Each number is 500 + 50 x the weight over its row's rms, rounded and kept within 0 to 999. Layers, rows and columns count from 0. Numbers have three digits each. The size before them is the row's rms in percent of the matrix's.

# layer 2 attention query, 320x320, rms 0.0563, rows 0-20, columns 0-159
101:513531667566488581518552492539458459508452495381577507440466466561535494504469538577503442558475526499447483537505479542527462572539500574478498534572508565537465464425503416473547500567510496523556547561497507565615541485620560547425552461555510436496550555520500528468470462538540535539478506501541485534523465506515467540478443466464489457527423449541482454541444513482578477583493537490453408463445538455456529449556446600486612441568518449491562489469570503408580583553475501
099:464516437504552492489526432501509538424491453508563530426471449422449501424552438509457540466440478513487506473516475524464479514443462515515554401494526534516479520555423484509434534523611521461507482400522555535512441546493497572518488540479537547495580475477516567531515468458505454580526563550402433493438455512470543507475469544461577421480518474455591512491477456492491528393451510497610502535619533566427582542481658504499453598525510621533563500496423426376431448412537478
112:506555462512489574478488489485493511581498541606624541548549418535502513458534474413482460497455481587425565641494525542573525450477522538602518397516646473382474547462547451537541518498520506459543468485524530509541526481431471516570483501524357412518439449464510486387440497436518514547534381499444492498423475545606475562507557570472488521562490578498558629465499539557512512498530517517513484520555586491442528513460533445536425462502447593562473566515579395504531498489499560
097:473523604579524562533451457501490534448490438431454517553576452569516530434507473534530440584522578427462496514517474511472542564470450481534576593503562479582584495550553588553461469498498549462420517473456531440493597482489498440604454447542548440426456519530510528490557501518515592528439462457501592670460550475515496418464485517589513512461451451555509509539470561518528530581502459415482507467520504424424537543557486544500535549445423496592492560468452457519559503571521531
103:454515479567420555451447521519509619452607581404494500506478450609450476489529497579568531444533528460505473489417500403437455513419474472560459518475531487489429490561500563514382492442550490537445546440555504453460486509521420415481494503568476560468434557494573535520551480497479515446525515455413592488582457456516469522522554482487516429601415394515496512513536486519545584433517460523570479529515510565535468508475450458527464537471469451415460548561415575576536456510573641
111:444619569451505465698493412565452569522514513509509581489497599523494466544469545433485466499465485441469476481520515503445498430602511513573504548529531419464568507437533460467536507473468558481513425537577612629440555471499566427509529395463567433536479443469506473522519459506454477536545495469437563486485463429478502554466479422526500580439526532543524554487571538424482480485522442434543527540456469610539401488542462602449548583484527418590506493459559487492477550682415475
102:590554528484444408509504484513497510614516541410491572493513550453499567480425569443442554462440483515473507557506494475501592467516534514497425459532435610538541477494566539493521540490461569522519474544514483436422424508446505439497498525541547466456483485429516553461466481470485482552528518510544543502585380438458496532523588410453532548449471447567399447571555527480502463475486571558569519518477515540514417529520522426429493413556423440428510495517490518487411513505496480
100:498452500594492518508480511482454510550590623452638527509465538559469525471477497579554474506406412508412634496524544505463517414536491505543448469579519491525506542442516512398634574490515491483618459500463510520503356499505441427538517451445521531560514403501448537499500433535456491473427526494422498497492499537560501558466524437562537499536487532453536448500522384611465438536592510513441526508580479441467510480461543428544488529566408492509511516597551544463562460493429417
107:605501548554444502534488478517519573478462520539484436514566406541383552498552521574442545483527530481442486430469503585547519565510463457539425490544440432552516558415453487603515472520471571565499474521494543493469525513499379521498518457536427539472507503490447538540460576431532496549493493450493461505484572480538538476454537547470515563535434601544501544501416544504592477476462441575512420487486544522484452511496509502539522432489540546395477457444528448423551485517465501
087:440440468485405478570466487483515469512522475536511582517513529492440547572459498509504509456474483445445527399516481417465547514391494483485424433589508572447459464569548475451495483549472508590627471574464601438371559545532432415402511495534544424515460436480506474516571574484599603572495515507492474489552488477536551450511560460405477480542516502519442489435506517459523583461438431511438509482522563460617469476488529448495582501411518434571472456479488588508464432513490437
100:463549440485509465500449518544494527447424573487566473469519573417502461547588560469585434565567433478545464512449442553440448537478556566555490479485509501451535611599459481511466407521479559529586462423485524479490553556533488482429440463482572567478441475456519529430609548434496445444431484448563486500409539518517540544524524509555482497561575544537515564540391519420524407517516544413564491592631494558501508510395514517532504530589461488520498485482495417494524501501542500
102:540454575457530491349489423488498502533576473440429460502579527552514401567479559567594492339480484493547506425546551488474545552473511506467417479461478560572458494550467520457396496503573558498485508464478462551534580502489453544489484495439550508485531492475547517520418418453474464485566521488503543506593425486528496587506506555641581515492463525531509467555543497523564636501453482556455476535583573475436480498408491520353517525483430506429558364470535526434610531552485554
102:485507475443519497523505523616584541494440493512576434535532462487476557418406504544441481451535536510419478554590511455518475549526466566395393548507504397593415602540524517555525489477509493506462525486610522589572463616505586510498600491558503472465478503530522404461525486531505520501490535510470505521434561460454430453544509452461498473548565565466659607481448474563533415430484457517496499494529455421519421456549551461501532456483516495463520549526494420552467482424481560
112:547466552384521507461428527420504454542385503486493429518484515462541546497553434519576457527466473456542563544549494466487547530473484544482525505563556546458601543587421523542491592535487520497472523509476451567523396571461493428583507577543465460543480523529537525514487486486545501563542456457545514439395562524535528484501493580456485390510560558482502561495423457523494430499527461415442460443429535546442547498423521479505545444585512432567459494509566514543468499477561530
107:467512522446537452487584461424426502587461445595571404542506506428458460417497484413552458499558504471494460464506440539486442449538463500530453410490518429506538413497490472395576449507573487485454500594499476433469438382449514537526532544530468411508566422451544577416423527548462546541492493490545513495502432496501506516456501476491454516500534502511542518563521483473449466498536528465492494526443490471559486448530507551554451484474590436495472490556518509467468609505474486
099:580474504433432502411507487486528460501547451375524446476508537483499504466562474560439487466521448503460561540419462390450511561485573508547447469501515524457550365440491460496575550591454520428450480495498488545646474456466471469556511552468440500493506542453538554458538538428553463510547464415492612500490574498522481536490519535539516438628528466483554434397510528537506440548520474455493516481418529486481515516474365508516463551421520396506469450439432506493476517512612528
095:419399494496525361498555483430492450587435435552524459408408492478515500575564520583488530579462473521503573486465482567567541502462510541500454497582489489573514449492464403581402527456458454428605522549509474456550581508435507577566533540514518455557463502492458470500533527420516526559529446521493544614478434472510541450537493404517519530465524519538476397531543444522580532507459522507421465447486460419489476536541490504488505415528468431454510511508502440546569486532392464
104:443491464433450482573515540547538539601535460507475514528505529499527500617536487509598482531415532569488634537559571533516604545569469569579449540469442444429533502552473469507534481481636544370521571531499541433512353574420508535484561499553425509465461594459523523568500385506438480487563448564550503556499581448493424455485523559539587395528512545602514548535559415570455464494612536508472571511425487472413465501512554412460510486487443387459493479435514512567506559524537526
110:487501543499456561431452485440525559444564504561624513579526472502481532497505445486462467547544529459454541472558600464549406457593414541379561581561551494523485432501589514500461514524489443516518512510470496521550553463516535464410593507516450520476521520507496429463492516519505575409479432462558410583481498565471467513394520503524437522544459551551471539530381544470586444486518530567484492569518500423514451485496432532514547453401615503507495518467472565384501476462514577
102:449518500504565478569566488551502513550479466436515606532572480497483484520532494427491476457550502457491554437547503509465516496598559569396496515559482492482542531542521579446513580544480494621529407510559501473447529380465490513477525509547487419501481421503530598468500473510491495574511446545517486508513571415498563460519436490545550457535508495496520588565564513429509460527492550525594497464416449435428644451465497448544433485476470474516510504506525522413502531481563528
110:463524587447553474547524448487503545578459509510449437523442535489486537428517494538543498527541447470526466492471457526428601539489509579503458479443447451518430484551522525481593576523478487468606555506442579517443452467588502526532679463434497532520549506536397489507427483485510445530519614514497591521421488506482450483533506538484397441474549435498444474477533485440541549517572479463471459603543485488538427561497487531563558504504446430508601512477502529473432425476389548
# layer 2 attention key, 320x320, rms 0.0616, rows 0-19, columns 0-159
100:447534513479347469507465559590528495509476541541425481435432588568421560447529517482495454477508498513517526493504583484533604510492623558452496472466569384467567567516493557528470559422510461538479487556520567588447538476424500475487484534518491535605440428437504438513567475582450511492520496600492419464422620523578514499498507606451468449474506543423614541469583457508426461502610527521490498464529454566572488513390600498532443391627427567500528515435516464544459441455489531
090:465521524624591456428477486509530433579454516527405469564499493534521492578457447475509579554465561518518437462512497479435471502546575576569479547462484529500534420505542563479514489564447428496497571575470470416439585528464479583511467492437492507499488536519484494557438546493556492429508519504567490490547464406458555446481493525473482548518413538411509465468484542518419543593443524421461549451384521547468457373495455490542581546518514458405422472530577596527555545512495481
105:427549515504532430459468544390477466434564415487461460524426434464542586526570433428552559419453471412580456453540384484463439408564471451541576536479455425555470443528500492469495567546474498524413465453532511572463431507547392527466597505468548552500619501460483505530450523495470514503484541423438467479485544420402513489584534495558464402519543516487483544599491489474507424468537594517509470476381481549459430457506444455527570464470590470564476529530373513606401501442604477
092:634499402475475520541475396393446553546441493510572471505506561458456516507520533525432517420531479459517500394491508514550523488515527424437439520495551604491530609478520480512538516504464479523505500514475431518365467382479468559386512607451372585467488476447458494537429432431523568577511492414494444473498451473552497554538571472464544526524554543509564517466432495477434433551506466547564528483508475461502494498461466526505461466512531474434556467538468567454431432422467485
093:449563461487569477427451416483467468467426514527514547541475448368524535495380426472556478503581443479492473570550500493597547516534445435479470481540446539486559485394432586446447552500499462450510519594507480480505518441496466438467529533472489510490478445520538491503495503501451571495601419563526496523463488488478518537470483513529531446529638461537541367536539429440486461570554560415463641516488515497517550545541475493531558520493522526481441425454484528447545531452463482
102:564483399507541500485581535434520460497469517510522481449501481453503432440521480432541527500519574550546488465506586488543508555471491480447515544471468577502518454515504540540525473509503503454401479368428416354524472458557461538495547580572403450499599557538451566534445459392537528454551549476536539531531429521572486485484477489550500557560494539498470433467552437609505422485452490493527508514530502451497630479488537510496447516571438580458500470470486537455541510496533550
101:477495447446578602496481539484452531433481469582520519495553450465424443485488551525571490402461542595453507463488562471487439562514462573534488556567430483481519497501493398460547514470514427463484479507476552479605450453557450469569550464414526528489539526490536511506547525492476425371506475443519458468498545546483425427410522565622549512491554570501567506471527476457489488489494414390390516546488451468471520542500460497553428492485488414407501487430443545470483554512536445
100:437569590497465424400474662465529451481497461505490454564526485471509446480547548475543524528500594577546427525513519439534509558490429555473520492444444507510532373513468435501517554511445502594482519498517553539537576557512443520474511544525598532493465509530579380522488539547579508492463508499490529505475571506393571501455516528491504465505499486437514540512444501387438632547468472526492478498457473535482498495560544498476565540528557448532447473480486485462462513390540575
100:427563455498483539476441520487530418480487436469438507548437483528533532539523501445412470420494498522497538531537503530465513579533499568498552477404415447504471591578639565508509478475495556491448538499528485485494458587503461547522522538355616567545500464460510482504481402494499536484392562522518513515505526486565511459656441556485523454451507505489530419454618583612475589483518538421408550480520526484526521427474491524473464529526574446487581523533412467557504421390504512
099:494546536523598421504504454569471474537551507495495609480556472417484504492428451514491500446530562513557419525492565493560379534511484578406505513498481503539482543445457559547548470453529542424521580421533489518623496526503571498558494423525529508566498520490527537608519490496431487574481536519568527570456547436514492507432430515524469414481552468477472554416496424554523485506503516409506464527470442545495547512472480480489445479513523467535509484570582441469559496576517569
101:504587550427571477528493473468527497496550466494450495488535473539579588499496462525453519517458452483519449440529571479515588493459482488461488545481565368480440453481510519508609490548517467500444483451489522446490446436561614522479530508494398567592521522549571526606479553536457502514510474516521509507609421538505591443492444458412565511455552539462461565431542460653450483483448540492506404444531546458428537537524504508500455456484581433525505484621553504576496501536467556
098:453474480517483517557421484541470529485465535554574443445473497537554524571402401487433497617488551504453563538479459479478556558503579501545588431505609541519533475480461492599474490517481381502549532484510528518477407510457484469469609527583386486531472550468403432571619506486486527486535510525485423476386438472502542495477515499505496523576488533474529535556438514516582395470500525500470537418501489428595495557528565491561495479538473523464500586522534590498490579558536483
090:547484495513433622516370519481550496524426554562440504624436454431494472440560549537464567483523430406557540502443458538458525506490511443458522477467490469435516405479528450514507577538468460462471530614444514591489502480500469436530472451420542452410439474507497511421503563477509487362482540527608433547497495485500436582455506522486520441444536548517455464506591358542460575589565479536460382470487479483533611538473426602466545551461493511498424513455573494451478491478488497
099:467561514516506485497534528542481556570481532461578545493519603537486521547626416452420411453455532479472474476470453470617502490378470503401484482533485485592569499460546465475572446580514501570483441468516479485449456424522524541443511499466538496500474485529496521438581393488485442577439514443475427508570490506456499494593547505480528474482496452487470593507506471507537531379345544549515385428458587471565456466550431479471520477415511473559524507446483457652461456461510442
098:519527496494531492505504438499458466463524495419402471414561554533515511465514532575499638441447435536572549509578476438542443443470475469468429440543442496478515538516444449524472487476514589504522479429545514502533491504424408431524423428515521522470479507446552486463480416448521457537396506505519481426553483482461486437497464513408559528478387494515553501547449506476490493449394415470487511539552506398568473520518507469425501392561404560511431608463395497459537503532423492
095:497525476615544482452458579550456633491497549573485455497453502541506484486503531477529458470483448518493446564530513525519522438460534472415515603527542451546498533536517469483435525482516418544610546485535505483398495520453540517442480615518546548542374575491535447480520451561456503455446558526566401440479486505492458530551556529447594566495489553533489484549529493442605417428553555470444467479494533513555457501426511523483558361425574564529434531556459443543439504499449540
095:513486448643321488490531514551586406438534487507500489445501535458493485514537451480508524450515490477516495481527534494519419565529441407504440521527535614501499592467549474492477468513487601548523538534573563553478390570433474475528531510509492444539513530479481515509581495536545508503498502473476534487491541536435460528468470593512474396531492565492555523502427423503463528434455491511533477589488414485518457516544628508483526557466514491590453580567547515432519435483479469
103:583459551514531533468469513448549510382494526428581408572560508539422509464517505444533462466408442532497466529484468512586500519460568512443510510618548466471559502546565430501523454543398423584507468454522539542500463484526441527529517522460575503461522536547473463479486463575540551457514546498526537523513569568380393605510576537478504501460518420457513543510501449476569471462448521469501489486531488449537515466529471561483377495511543489525543536420454467554488487451639541
112:486445359555500546529527504512393533488560561528426579416498494466465546498409469458434556523502584405451499461525509501461521473435526425471598418480524495541429565472340586543495513506562551487497557518507455519433510459558493578497479483429456571458476460530521504546623589502423456547530473562465575478527472471578543502524472464503499433483492452443520633366536517595427514484542559529585463487588435594466609469498504521453520518451491542552485508518481442491562516580468488
089:589440568443490365528467559419516415469437455520499460520521488497541469525406480488498552496425646519490556506450405572511473514446438490528552487453561481538454521442420475537520466435519611436465505432493500564585503541490492442487542426445483604519505437483454452532505572515472471414555461496561493474487464456591488469441513522571374504470400520431537474446468539479452523455487455494463547414515495568545468608524509510543545464520505517553531508524494493594507396548449371